Weights of a small transformer language model.
Size: 12 layers, width 640, 5 heads of 128, MLP 1920 squared ReLU, vocabulary 16384, 70.1M parameters.
Architecture: RMSNorm before each block, no biases in attention or MLP, untied embeddings, normalized queries and keys, capped logits.
Training: a variant of Adam for these matrices, 477M tokens, 3640 steps.
Each number is 500 + 50 x the weight over the matrix's rms, rounded and kept within 0 to 999. Layers, rows and columns count from 0. Numbers have three digits each.

# down: layer 6 MLP down (transposed), 1920x640, rms 0.0259, rows 707-749, columns 320-479
# up: layer 6 MLP up, 1920x640, rms 0.0335, rows 708-749, columns 320-479
down707:474548432519483492521551575532496465456519391504496563529527564498484464514602523466462632529522527505558400555571453449504498405588395441463539490538580550500574541446526442501490481499441529513518578520491424589636547548465550520522444444423448492526354494586582345592571560493358557494565465460475510387535550551612440558540508501604516544506523626550457477425566390492505511551497468490481482516392502354501458473401598552472496529382437510588445528576530559486456470558485549
up708:496509592434530533602627465535520513488529531521466529558526452502537549460416528486506483549440514509544500475469543547441483499469527480468466477575503527567571544539466553500498500500541462456479582573427470575554479619523569514501524431520449543484541421507575477478449522460457501444567476469421500561611460484502483512481527542551525447492518490482436461506481507460412526448496477605448488477475530499548563436426542483485514546508505488413551544480491551442551442571427500
down708:467482526431498493509480543544460505531502490453492549490406342514487524517513361578557531580436528525632561475481498569505416543575595542374545466395530527432475527465425498575473475471563584485534506578569560520459509496490415421491415526545520373475504565477392515435510535456584484477564530499443440351577446536510478470524494450481505466447517544497431475447561471528484535506423607562603475451477483464457448596493501448435393464549458522468528524452504543461460431499493546
up709:555500621524517471430488442548539566596484581463547420603516420519544523463478552600489416529480428528473460485442481560511571502380464516537480594554485513491540477519551469479486461467522406452469464460472454496543480555623471514536611492508471453565498459542593460511491441472556495496525503536455439466477440516486558488466601511486595499506508469479450579499523561490530464467585542528542536564557530537530522493592473449412474489485512453499510515475488421490405555460477565
down709:522546549362516477498446415494529555448452537474454467472521540489530481459445459515473481413558442503553475520514471502552505503512533504434564528528488492448522504483507555493533520467563486506449541485462497492446488484538530517503456502547506465444535456488518487481472491484463432440479528489587462492423500491520471418538499510520429466466506529497499509577477477492544497434532475516481458476438470469404468499492534457556502558411528528455536536466507535481485484497456526
up710:510456501536482437499497495490493476538434528523501460541521503556491471555510425540447429442540458546522522506479499469373583548528493455515571477450508548478477589509540521429491430454510524453490506559446485429489496515529495534485512453555459472535513477580506498507494476430494477503464469531477476430500543465615481453528516473455491613432529451509472524464533472556499456429499516478497544451411455520538568445439531455491464522536465453513523397529469466538465503530474505
down710:496467526472524484528447483479510484562513400452490593542483542451521560476505504532499509541466553462466457423426520526555439532533507626480506488479477495504512495509466491512525522507535502581523478489608478507593505489407508535530582496457602532375444447418493484552461572563487529532481562472530519438500483505469442536482533557506507487467511577473479531529529499480523492601531509537494525592497621592434428496578550495519541413517499512436545553449469522442476503565593441
up711:593467544507494478523436546578513550516544574445558511593528600517555505481544496479508325521540508550469511449441435500515516400369452543436515570536533559491629550489544521509520493465512541475595479499524447497467481432527424530413528445505530512456568473558459433456493497526419443595457467573497438399444510547591517511519565520430468427450485456540377523401429538492451540468559557458510522478626550555500416535554520544469524537568589400607531615417520457418526513526450453
down711:479370457463564597361476463483544530381372481507510478425525428600492489521554585558531487587443547455514494340463454501437628487446445556460508538557516515450433453519570540393497526468593509532390553472582454502443524488551475548479435478536379483428530522562512536453432572469490406520444506491542458433614491507541476487499424507566472400424415542509550584544551501581553574570537407488429512527593523447517504534487494455473461517520365566498469586430546512566598504490504365
up712:584514487615446536543609536460602480594477520490583452443493399472523571561590536539526551506523482431489517641531445448475550466517486459542489445480476494618504514530521492465419600538539501570512507515517436455582510613528522582435541523501496505512603477478531443453526554487542459520539524475494452532479601565511437446476428530557494459475536515429445582533450530537404419541493523484458479490514420453501464513537458496513512480480549444541492570479577579518500426534547538
down712:486512528510602539496437557483515566504492478579440544575471513488503492524539487511444556583515535495462474459519505521494543502467577470473482458516446475451450479468472506529450466548489492533388405470463509554550526531521435455573534559425479496527520566534547533457552495529520485585436547483589515553486522413369606529501503498494502462527492522456445399451399541543481503508455575487503569591497568521486572557490461564540548568482514434528562444559489515459558497500551538
up713:587542522542504540580522501546342539554557521431544485525514519581502425454507456543488509459550490536481463466497536520479452469372503477496500506535484439451508567491489527484576434520487469509479413527511514506542468483433560565461516573445516445530498448474502510523528499453598402508545559539481467462406433436549575502468382523461496481540477563531474509488403446596568491451430493548573562550471461567588506446468519483570458471470573450619519468526542417483427538512441542
down713:480448565422440426597477480457514425615530483531515490523509431476576469624514451560510558451523509581399490537516422398509516577471463552456492531509584510533470560556500450445431582465560570533508572538562491465521492535501482576570463485575485473406565472586510422507515464518500573500527438497544621471533469476583513531475454468485526504555506449490466484474546547628461463524520530556547431526550408457473476538569460535607498467536575524492410527417494487454475528492537581
up714:483485638502469552587490498473481536460480539596413448415485464534471436493551500421514567485467483542432507528566469489541574604424599376433499529556538541446485456489491529533514504461572441416537484610539501393475559560509465614444502559470580402543486450562486507510505409464502459507556511479411402504520496427451576503541475480383379424468509530548494497499468437507488528547457468428441479544560577470517588487468520572461536469500576422502432577467477536550495463534486486
down714:591545382558437434552461537481499566585526428541571495570485448508507586477386403554462535518489502468493479507412593597440457428508483513504495457451405517508441524633456523544618550489532546476554388380392410569523458525478518493448446485487461448487592507603435480512522542515509466496448459549571504529581425535524555515474441448571479507376517560556550550523512426428406375562426465439612461509551525571471460594525529470468558463478441536464531487472583442397536526527488504
up715:463448555434434525467473506517506402564505525390535476511534474413509508440490455482508466472464493542437518493436454550456480523401532471592437449486563470452513607471571503490580399539472394515405427463491485579417428570550461539482482561468499491470459455490467505517464501532544517504545492559497543506587573474523466512458521525577545464468519468489503506477404494500450554496473519547478492506546477446540500456515497599466518592596474578506510388517473543417556475547511602
down715:467445426566438486502487551484556492466552429466504498424492391572599524518602472546446534521495442520451518478496516606564546487404445421534410464503445449440586492448563499469602443419547537516489569436673530513480486510528432520467433475566454455490450514656540434469560589453489468518522538528426465492448550549522416636492487450558384377446461391485532469541545441524552567527467552507561510439436455474522521531388509462418510507511496411502443514450445547451522470388520402
up716:535657459521544518461469534522537517518515498450533450532497508494510468545509546503472468446585455510618523421499446440494486546505423536498500563441421584565569515424524505499471595493477517427487489517450515513418468447444469501533511515444523577521600501550467447511411547491624431481551446527510516465487480530398474472523444524411470354524542564482566540629578535402442469534446492554446444415544507499462508497576470458510569450488571594438449478465458484461445527398437481
down716:556494544545491452546531491526524484459479380526529518487414493451491575490457505509527413523463502588499462512466410479512455490454544458434504503572635539542533435488541511492476449449541493500427534513513489408502551576557476530364529552481549462462513597460556509525499453462454499462464507485531500487521481559422511509466483477615504508434447405476434486488423531457545568506429523470525538481480430505558573575457395473512590528517520491529561546548504387419538492544530467
up717:474469470584501427498520460497535528473478550561491521561449517468528588541511529533497574485506487546533492493464473442483474595391561524428409574533369496515453434463514540525504483446445428479496481588475495446528470514575418550454536466439463525543577524556567514569498473534598478444427393527478490543572549574505512427503453566526467502467524472485412566473492504434451502531464454546440491576551493413477465441535506510485584440528619517555515508418561492494487560504457558
down717:558521475539540530559512552415499541451538506428493470408459580481488554504534610389491502398418434445483637477434467478466495495514459491476539544551539452419507479623436475492587537535573536528433523482464554527546493573448498498557493579546457436499532468440487380466446495409528487506434538506511510512527491473339469525565561581404475601507506407538561489500507532479419439453492527447459544470453534534516515463560502483476496486512523413451542420517516498542501464516496425
up718:515474468438501472561525555518522512487475548498517470600514514546523482541487549500547472547447494488559480527431443441452537589507514398484548501544433536458515535565496557511461515464474474490468492560462456462452476586458455556493501531532538521535549482515538434540536444508586511490467428594515456492435484565526522573539506476492485472449609430541490483519477533524413499497553436410456556498467478565469476449411467536526449531531626545455520433538515520472509505432556591
down718:525441428524498532524585536462521492437545522529550431471524554503504384499539489507478495634453546426449516423571562504432541574469553548506393527613463538434495499549470499483510559513515501466515477471451478564563549421500503452612513586466576437459441451479550580472532622483532432472502496455526484458441431445568549657450531508466449515492565472486551556448514448485512537531356454507608565497469473515497522524463421434462554530455480484583534480422557507456469547456457561
up719:469452624399491486565476499464544503471479533447474498484466550524510486516452542551642450535468498532590511459497476527506428533447500597405533516439609492482496525507556491485448476535541497411578507475547471451470500574482544482524471461429522512448596483501460438481525439425550524485591373518558406470423500516507485423543586536557474441538619472470485487502473497531423496440527455542497469429447458578575511549528455444507389467473526426356498532440641430489450486432461465
down719:485467463527466497484467489539535484455481458512475450478464439506458407477507488521435551481499508467464495608519654394487569489569542481480407522483436499441467417547412531464534496576526497433464401489533543508427512447459517479536476529620481469473406599518485478559576509520569556556475555580512582437492359497469565536487500512502525500505473466500518569466497478466505496550451504513458482581532452497452473475480424546586461481514429524538525500488493486576478454528454460
up720:517495502562499500441534432537456506502461499521428517551459545559528508549478522596443496422461563468627414500561454588503501440558556453457434548524485451572473473399483493488453505493449541465432556467453431449617552532468571466443508434498468529562498530550485565443444461517468483462518373506470418578422524444525479510536447522445447438390530400441344401512527508525475421548460524493554536449499385601456476510463469502488521515461445490468407554495516429497465542492491545
down720:539642508461433494431480434463426487512449476558519488456477433571477611463623388455541492478493572441470509458516508542522465464546477540459545512547564456411465521545476511497499471428521563442518530590481513398432461520440552490517541583434469598423635473527497408414457432626554494512544515583435394477513451523448466581510434610504495453497512547667499449512562503482407515498549513503504564491501523448520504445498555524525580508527576542466562462547549522520525507436489417
up721:413440510582529519511541490514504541544466554452489470522508500428479525561512525491486477540466437565487520472495500481450587538481595516480421562396538529468439485465484446525566535469474468511484432605469476498521588471524524556425471573533442499533591469524497451587497588530492546447484442449343533440477485475468521520462517458486542548492605380526490480525487600483461515589508460487467494453546458496456583466556564500410449493520533500549531554478423467505531553529454547
down721:557531482471488509480481495486514546463538518515430469532459553508527527531581410507557473550533605653535505472620543470545490398473623464619588482439528549496557576507548514508466507467481479457472521408519421499476529588494519495441482470518434491452563595519442500432456430533423586508500569544539605459502467561545481517441557481440512453573493428499471523490513430480555375507554478459519546522447530386542583491477432464519538511476450552489545460467564424528587507543534579
up722:547413523500495476509481544472476468461503472452489454465476534493626519501492537549613561497523544454553482470469499444537449515547515477488574495565563533513469458567435667499521423534626519424432518450487500464563475492528479513467561506524632494514521481498487499447501537466543501548531489474543567548539508521496576462479546536492473528490559539487471554430481618484508600527492402575480561467545534474516522460527486454475477486500541562442637507487407535524463452543561501
down722:460471630471575591535532481588496499527539457503443457448511519436520455469514508458538558515496495511570474472467493434487500546477415468477487517563508471447505454491509404448413460573525484458527478490426521531468472534542331488553473430501433413570455517607507453499556536452398493525344469509515649474518419557588496505529472491548431548502582629514487411528518517465470459489500489516529474615462511590437576389534432423482545521547509551495553485480521495496524445579485471
up723:528485462532459470470459507498435517492502512483443417513522452513458481571607419528538508485440531536509388496510535461472519371468497462440502489486533451489547498504556509516572457417479540540555524458504444495564566493499463491450573476494522447528492434597564453523409409457480557461483457557478532559556513477470485392484519533477524470543516466443448483427493507433450471541475506466513470451491486516510496434457537527456599520473547433501434489502487494492533498520461532
down723:583534530478463554564538534502477565509515473398512535472414498549437440526488542492579495581477512468525530489446433472539493522491505534511499563482497455517449508479406544518536603484514461591403484506531479497519474544488393545472497564482488415420472446426465526456501549484544450549529497484503475476534475457414521432506533515500497504553556525555462535556516438564566480514547511496464477487519512612434459530531501536563539571446456491466480514488451441483488483435513389
up724:445476438511468493490521455524576510559528525570534451509438474514522526611520579509494513441624471539469503600489481549505450518481464415612486551486435468497501517535478457495508547441519550424492479536428445518472407497490500618460585549522458533527598507404492484513471468531657505497523399525474519432610575531529513489563475468531528557475504540564499557441500454475537534409496518415552492579509583567518452540474665575473543516442441476495461515488478550442462411492415489
down724:490503543492435522534472466544609528496511535455508573537535498554594469598478502533492492363481495507423532388571455537580416560439529484486516467469461514524599469546511453518623477420546542441574570484463472507503476548492345501490471539523450532481517535537514464483380469592492505362402501505467476459431445535408427539477457481454531535541512505494484502455447487392514592573485551506466546525543446497440498452573488490518544475429449582552487497487449500503425433465522492
up725:482368470496545512513440514555429491474502581543551455446525558482438555558485460586512546573534495495602540510404498489394579604446443464493413461426488487502532481426478499543565520479515471411569542588436458400484505490532569586458462527483525535556476504522472421584512505486594457490510479517517535560538430545470421474418535517572545406493622444525471524575471562434464398502506521453452480469501555545623496543582567461444478463533522418476539399514551459417542456478410539
down725:565605423429448524527528558509518397534452466513418494535448500440463512445471378495500418573430442499566482425500556494466446418542468552413506532529554492441505500588549565549512489544499590491538469483470540549475548474526502601560444430505456435497573456531432508507503500420566494488447480542526550595461463460570446417521516562427394465543562466586609478432579423538403388452531468450508526591518513430440538506590495519519480504474513429490516497582490469434501493446515498
up726:501429424570427449463576550464475426542532507479594498562394500542523473553546484478468493505465508532509491559432504510378626568455484481604414615484482595535438522461559471497562477552605370440532538537462562549493563520463540597486531552472554512503552533549544430549453486507516589483510467488490520421595558455447510509548583581516496503527506507561453417484478499526552485517461482579570516505475523507526576457511520486590518410448512523459581578447559496498457535387490606
down726:568514385559518491526490438515552544571443583458479499478494440510483539476474611513469607504560492524495478603484518522498454574478461594538519534573553499484512537413549610455452451488562474542454484489555485564403546500465544475498549479424411473475562565598480516504490470492537547527434504508511519595553419538563594510498484506523485579479504478479485422557477465444577520482578448535447650515418489443408495436500492464496516576543497458544513501501568544387441362483563584
up727:504439554443418411527418457503478459504529541522506522543500513546555519490445605563502480499459405565412577465452452561547617479382593564516529444549519556496411536531467454451549428488578465513535541558522422520604416457590556577423551542534537565522491471613529450509460460463529418443528565417415450482580565532534543497554443514570555511459444480511459504414488576503500496530581510528546486497541484459521586563447504539482525583500559472540549497450510528530454563483495486
down727:518612486458511614547594464399542469430449585467440510497582449552484451447467508444502543575426407503423443495458483441491452519508463472514583516504459561465510491450450574552492534565422503508485517510492423569458511538552445508524545437580470507531571462544560610492498537536531463524562471444486517516511548461530509494554550524461488535584413489523555458498545521588492419442545446554489436506504551433470457510541494466483545545541574490420570608469466419475448490569424483
up728:472365409520491506516447520502433551501567517604510431498511480511604490593477389424415493534476486500628576458490459556466471495399464411529514474423494482442441542518535519586483428529488521436416539560522436530484500588521396431464568393541446493343531484584483384560558460459483447431416465489551479606535441562469487582479512523516580474549485443446478509533533498550531574507594602443543376596535492434544573548495505580467433457525549485471567535407600477525447531454543553
down728:573489410570520628574532499480561536500523607518513550470615500492454528519613533523566474554447596442582584541529433532499516503415613576571447466496604501523512478412518475521475457529577436432435457560515345425523492559500498427474549470477533492418457507521497501522429396500508483467525377498512478453529530555577501624472540444484504580538576505477451527494537445596667480535485584469448483520495525549496599560512563592471484553530528532525550394574521482502491513548501460
up729:565430503544480487577456488499415435531515576560556487528481448519512534557495549550558463559469493510573506510429424541472597507548479454545445502546495469443414449627416458538505473537539483472540425457422524467474406478485416547436507547475530482508515416607479512472549485514451629503568556530378489408500462481455540497451432477405487474526462500523395481546510526517530525440499498595516544619531497485555466507510553469427503558494527443443576509492590530484425528476536559
down729:539585441500478499530519455461456421500550466501540430437408543434576477431519514564538513516495407591597573450513559437547501449604487600543533629581464545433551481480523429367579547559460550518472434509437627431463510484537470512439570409491482521556410515482493502574482502490454526503500479523522578534441479449532544493526571530473573467496497490574568545586543538505574484429548510536463487502555450449471510368477486563488574540483534580508507506499414404450525444534497500
up730:486492431467420445463472497549494460514437515568548501507498591477501440483458522619515552540540596421599407521450503540474519519503520485481495521483487534414536539542438490507538513524516493533442509509474455470543450489469516527530437493518463563491506381577480375451527503409473571474580385568520457517516458395416441444478592502495490529534573522477441434386422598497400454446561432533516535389394489550550547472555557484480505506425588465545419482479417549496543590477482563
down730:547460479494583545531525462471510593488498459487509528500431548515481481416431506520556531504423539449515507508509509407455541464508474490515572544471488556402524516569447543485503468457475490508471508377466535507558461467423541424566607524483428470508463454523364529560551502545465578482529510449528540462550528461457550434502491582513573486480620440549498458550479410505532526520527542509462561529563584540500563599511468522578499484527401488538600501566530491471535507581434475
up731:574575492457498454549610437487609405499476554516518499521529551497595560429470548411503471553622529470488623488403546545464564513416476476516482544433483464517494584521512490563557573494585399534487488632499385457455439594496484427447529506446588590476457455467480492541407530412572461493593433567568467463441552469517539491536528444490457490540485373460473504471552427449550509472511468546560471515467533609496457441590551492435568500532521464484449513509498519422474472456449491
down731:468512479482517441426585470447465493527572469515454534561641580496433518479535541444523515530486594478443515442557538460488502530500537467603425612539578431507459581473484454561572508540607429580585422572515527524526568527464490486438530429434545463645449567485533538574510405472507438473463489623490448483547467389501386547439442492546505471460505514447500510568542441514625494497534501414502345501446545464526578535470456453496482512515630470469406543549437484455426503550519449
up732:529453514486432594521488393533477564474527548506475515441493557515458549441511484463527497462477557540511471469356517456457495488483423535493438511537409476510460556475496511445527491503560494551414339472438500479507467514498561520512495519547492497505492505549522531508509537491541517528531535398538495531522383571450495498558495495529591463539499552516486595580447505500536440537486596463462521561563512590547509469492503562505389483500514438551475398482555508508486473529430472
down732:433557563560539408469480535481531526461470485532456524577461444517556486513550396573514485475481473548537499530542444499573463533548524559531493563476488519504471433508486486522454501516533524538540508521524537541502513441492535476671485480464478532422434470493567462512483483524467466453531502551568488492540591448417548599472567559467509525513454484495515369473504548527610549509507445503482499462485513494473436516460455462408527546452550444461554574476497486456531497464453569
up733:502511500582447508550593529603451468420541530497511420613456461434480482492537534432494595564486561424569449520534419451469491441515503536550389534549510373556476447477534463474466534565561504524475558546466475574481458444592403606463557536410438485519571512476513454430561648491537499494446419494369496438470461520479428496537443541413474485472505526409491480606460506436507514469537565549558549545522516546616531392537458621494487563520550513631570452446513583449471517438508563
down733:507489429507450428419523483584491540535435425480453517397490583539484525566583537496439519495497420507612495503490564535462388486524457488515517481562524461536447526636499520478476486542506511513455440538542442490467555481528521600545583535402539513483491525495540449416498554522519435558510435547607499578538503457472589449478486487496439493512479454514487525540519533451490453458467532407504509526510560488550515528482381520534450522533618516524474496391548511402461539474561518
up734:510513516512454511477434490638440424562461482499540462545543544467538487558507521571550529532525552472480477538492483595451614558536502545636497491479480495514501508423466471464557495496463464423541471550467490524533476472491460538452567468459535523538518406532447460543535526490474494606599450548534511545549512516435568546476445489513597417503562417407469490547506468511474494475363652482495510495543528549537489472509488450476474499561465441558517496544508561473470526499405561
down734:538519504484514426582478479498563453462522468451517529501539575473502555411446542460469465482558443502429660501477467540394571483424545477450416548496622514578523489567538551514534484514495463506503494436456518513492512461443482521453504551457399483371534458539495622506466419534432561449506527513530549489544536514644512456558505506498452527520493527522458486488513508565498534456430551543485567452532490513441562511514474454532500439512551453503553525499520522623521487560497616
up735:486560417534528506515542554494483460565532555565457511495496503429514488524462557495573532502550514496500491452452465410440623500598551470485466517487450494513426497551521538497526480368592443495516465415439523435547524528581576528504477457504453505478436515508468460645602463494483520535599488480473355534493564530448612418495450594524528552390567505490541513614433494479429386444430454563482517539414545527455443414512533562498465456427493515387574579429446494426454547545537452
down735:539483571531528493461440545456509496548659435478487514424502496502554522505530445458534530460380432526447508483512550546569453520474457565542495582479522543545497434459501495497497518532470449490556531448547495488518439475548585568489560483502426428552519437481394436504559602484397480504549479505482417469410474495497489416544520448602408470468459399504504566583562450533528518517469518520463438467566483459432383505527551413456539477522559590428465479532652485481456442505503466
up736:454506407440501509454455577493552538452441479499478539468498541488489434536441445526530515520501571521507508527496547508537469517553526432420550523504509477443480461507523538621485440536424527517482521528474483450397495487497503469510518436541547532512474502517475480390497534522521589532551553460483577482474511466536511504525539525506516485519476493559493532489552494547423497525522504404524546444447513504519528486534477505447472403547500562452452483531434531511530453530509528
down736:527507561549448522529498534550503508528533473471491463537443523543476484514529539533412545536488447497497490519526476486518510504425467544498377477506481530487546585477484492482511504513516522494522485438468494539514442414478489558531544513492485448467526475521520480539482500422536428431431424574470476453466447526469421497462484475464428554478497495431494450526505534476522500544527470539499487561475478544502484474455485548570532547427508481486559546451542494428491461423520540
up737:483521521487412478456479521508504354556532524529480490507536511485535493492536508625572537535508478542522526524404490573428527442412519538551514504479624480457509489491545494528440532519584423576463487556477521460450520554570439590474471532486550584495465524511456504554606488516481502442474458532498513393411469499497582489581471478579512510531516474396530485511548600509482523496547414525513518477480534544586499552522507620469583475590478516562438522500423534418408474545477435
down737:550513513493549511432564450524518460485516401435474540573437539488471470503438517507491453508410502458465564531508482457446457434561442525434476477483516574339496517509503618425388459502516522569450565522538507497482512554504559513479518481456493499510487467487521511530518639475486428530502481596472510497558511519507509440485444509523544478471589422520525451574590465465499503535543533476510558484514534511593559536546503474450476375482460451554476558524538536571538523470509409
up738:533441499616498412609511569553566520515461584478500501576528429514510579520446493491494462586487402480518531446433484589495516532441478487667464489419533480475458550532444507474553568509474447543528429584450460406414473559511562492452436527505464580566500493470572418496574582474518541505523451496414482485572539528568506430585651507396557496534486494582508537505463477574569549442557467451543441511467595513505573457466609394472418514512611587464400508497482544546450530448479518
down738:488498480548494496490584612483568575536549508512604462419596591472520528483487456367559499488472516416468488434328467568535527523517507485475559498528517482591421476473474471599549549505405462541433524486482522620530422539520471502499514478522529531474521316478509639548476476481540429431482470393460454433513508441424520504497580516528541510462473463549606516492512501553634546474591545588500437465563509521532450536545458450546492488555557524487536460535428478461429440470563506
up739:567529504588503554489508476465467464481575435532491487526499436503570637512565533511475540494482482393467468464448415489528481485466509529565399450511448567409515491527454482454471505418574515490526435437456539488551550419497472509542547511499494466531475537603458499435418503490510484520551429529483500567528516504510378472508460506392497525474574570536467551450367489466466424487503578541576589489646421566488529506546523493544541560437558435407437487362460490458524492457455454
down739:546491466554431579537576583574538471583525419415543488438609498528586467510522553530567485425539544432592481632509482451427490512532484546510547574514538419436548546603438470569443425459512524393425493467448517538537508513518510470491496545548522461379564499455523426520571536452417507453533529545441531522465514467525438503559441557588478487507522511468464501552525569567452444552484480529514492532429516432532468514538548509550491475532544547580480535638478495422515625595524453
up740:516595520538448565605512459457420582443429435567455505413476527450462540428557498407435474477550616451539470472484519434487579504446426405435559434572560544419541564477431550536536533495547513481569513493464428466515424559512542501466518532421499496522563412463483536522498463422509465576476585553480548443547526539568468455484442512512497548524581505594413579562498549499521497523597546495576496392620574575519573500470551515502468450361528596499485626447400493518405488473435442
down740:438537584449437503464616480535517511501504451427671473490439474553407478394582524543618493480522521433574446384500413485557554564536406545535380510443508497524468534461455491439566485470523481569509500481554481452421451468524556455460543479492489551518518520432527537491444524406435498453542474447471513562384505547495516504509551535466517490464539481467536415490543544507371467399481533419506485488521427551508559535512533524520508430499592511443491534504556561483499464401481471
up741:481501503513478559443549516489534520578539449550507509546527448621452523557487536580494504559522455507531488441549463512554547545505512459500484544520473482557574523430469560485485461434458471501453482606515492510507434489491390504435595602528461488484540493541601550605557483459450532510492591437484454470534448515481515396481477542346439512618536390558553527556488503454509503534521491540524472511547544492493463521459468542433473523483489477485490503410480475585503495540475556
down741:566489509549554482449434491523454548489597479460509474525442550471449519529456499552526441438513524546518412499448613503511478549496510483472434481487514518538479392513531562491554464443504547498548530450489497497583432458542570488547532500480519507545492488510533472469448577471480491510497413584479487541494515473454467561498485492494475545529478472544539454550458509525547488522426547427499425556495473521450580477533471552526529528517522500551496550554481461550508544572479519
up742:538389504395498566512439482512460484517484501544502518653454554528450428591410469524481514503509487461520481498438457492481543501502552479560526458551434436568527539544404486534436519434537456462475491598439519481519426563443542504544518539502577525471558495551465442621528483408454480496546585558411544528546462473491519423518492448535482421399493506488458435527574538409500426567501516530571500522554498523529551419479487544466523467494489472552544513540495550509526572481462509
down742:505510530502449415437573428553553565478454496359544486447484478548595498476526491512494488434556525453519564517496523573540421547523535501528480448474454564453508540400471519495494574477544497548569518521570490464483511563541534525689518486480455505455547450412473495462569503511521539459487424463492491403518509457453491363531512548438571520505607542507567518556495519410518475431529478376484528432447494499508499536506546471468592428402515480483497504478464521508460392499529517
up743:513394463548405539541510479480489484511466528505528466506451556514481412497498436505537398556438461483493520542385495472458507401431521486543355544601440412415513467451438567597509543481487425458526489476489480488500470434556487571492537524485450497420468582469476490556603435517486394500529482476437508543448466589497594509583548596514494462569573481559570572533460538445534583572466546551570402535403482596493453414559531496595537511531519506558491614482446489466423503479529580
down743:502477562541540546517510576490612506481470430565511521453536456533455483600525521454513460516483666669463529495534427527556479458417543495489515537524456441513400497561548612543483557548438511516522454477540625556394529547526564438513517450427520499522490490503401419558417486584518454550538481467597487470419482498513545538497535596493546439544504531513635565385467416462512508435610483591525499510537634419460535493547438455503600436511400494497573555446421469525501488501538504
up744:533519546474534440462544448541473496478513509411585488447492550502549530451492575506526418528417491502517473565466436481398564457500481527459532480564501546387491498545427442453499444470459505507455479506493474583501544516473526478474596490541577514511604500609527370547420538513501493541462519580457411532569581430504478487562597487497489493445456449470476430497463537503421520520544516510620513512512501481512547596527504563483487518523537447494536495492488477505483533476473442
down744:480434546540473410485548514465467477520533542520454400523469512486501573534557506609491590418550463541468556531539541459437527609441473437592589489536469505463556436457633500526476465454454577455502511481505442554490505541531544552568513521464510447441436580505502576464523494541448469521487555440420522473510483523434475511546521520405542538483548547497478511541459507466553508529366505523474506530514514532451553537464518466457500483459513478513461491403514421512574604508549558
up745:532475558452496607592559510514460462521530542525457457510471550490510582389473525452512514502506544529454474506499508508494524472539579494471423454550551436463576482408498533566548532415528551439474503563490490463498510441624556517472520604481514464603473508483507522550483607445553564562624527513444543465506469501457558496572554504481522503523514544515606449530516529558551501439532522436463497470443557529425494508487546429423496404458496564491520529499466476431372443508507509
down745:494575440489401546371534585498452589644505418502427531424454561460534392536634520540503603454560407521621470488471515464565521560510460558450589544438545542525600553491412577386501488521517532532517510381599467496625473540466511513470402401542523482543520481437497494524472480552535486573528541460560463614420422542421484516454543500521459468527446496529493555479417586482498434427489443438459489490529463531558450535562478516524546578454439495485516471535407508596531415518563528
up746:612506523477530574516524426511527508552551518551563396547498485490577432530512491495538536535563515496515525551498576498466595436519487447546445520460415471583532539573497480500592562551459472437541410615434538567535506584463471568472617584458513541504470492439510487531528568545433524547427449485506528548533551477597458497497508502510433431472546492574443549509494535507541505490485581527480537565537527544554482546557532535474430458495519599584517462409544470460502496542467463
down746:473522362547534419457599504481419474502471522502486401494466422570491420486527536468526521526525413459518578450423441512572492423497528497511525451332504476554521503547451538475476526471517443528548485464621495497465640465507466453610461559590470466491460519570595479495488539507492536463562534520461501540588529503422503572413449517506572512521565503569481434454471487492553421448506484514436466462542438460549513501441477518546527413542547503538542409512434525585376492619523443
up747:576419492502449507536425536522549422481507608529503563534436514460459529385518460477527528472458389552529489592477471568463561567453529473533491562470544419533488443387376460460526500517488485478593482524413457545430479518474467516443586574455484466481537535542470547458549463428628583543467462485526565398460443509553477499471446524414495454453520580505416520498471568480543406480509529522534457418436522560494513467567437557594466448408541593564555520520498501439387552493380490
down747:482407516477469538536437487425440441437471479440495512504475619442523558517476601503538503488521532443523493505466499495474488544493474430555553500600485516576497464571468506517467460452498548512472539546502592488511493496484544424479518497554537533542477478563480510538516493470487535537533461492499489543498498503505516441463495521458531438505511539460411523472504539477459562539380476561419399533536567496534449428403529481546438469480483457544485540472407475533541521445576472
up748:589469570464471502577473568573463403436486531586511431466380569526498442501526611441587528501540603509522529623558426404585486443474447439538472483576499467549390532564487550434508442494496522475504511601380407548482377681514559427496451595517548498538570517455578477481439482456492547557515483471404435439506389459553499567590541546438525578543508505523578472448459541461461559489393474489589534527543448627538525502510471406566490571398445452542566538470530520488439479485527521
down748:550487596465495506563550447496452606451468462483454523404494423350466516407523475511540506570525487541533459488486520546462571527499559560543504470508473415547553521434526544472519456466473451525522591419564478391435542374474483535306450513460505478590497452478501529462456516440501461473423506538510483518491481536436457384412528526612417485568416514476544606527451465446425430525495442464489600454525505467498542500591543494476649484493393376554413521575488422506533463505456445
up749:509453450430429487535474516502524510586581503519550588461519570475568408510478534629475446641530449441430491543444470514498529600361545407511494575511495475531463542451508474455491506450374491478420419573357548554523467499458503443524461470581432585592450527483544549577532538565582595435544439448517536488529610468532455443456491539490526603470524421522480566583603548577512382526483537492466447474502420470528448402477546499491385490390624444488522514457496556533458611542496487
down749:492545498486479520489389539406625498392516489561474429540512476542529484448542487592626533546431480457510564485485467474532449485521430552503473399530548514554513538463523494540479390502382497496363552527445497515465463498488557546530581537540466502512589511516500448492498468543608505555497399528533446456492639518428565463478459498441557497491635535478504471465440549546537442538488474527538581519494531495495506459464517534648554471518580474474530573476522475468425547502560489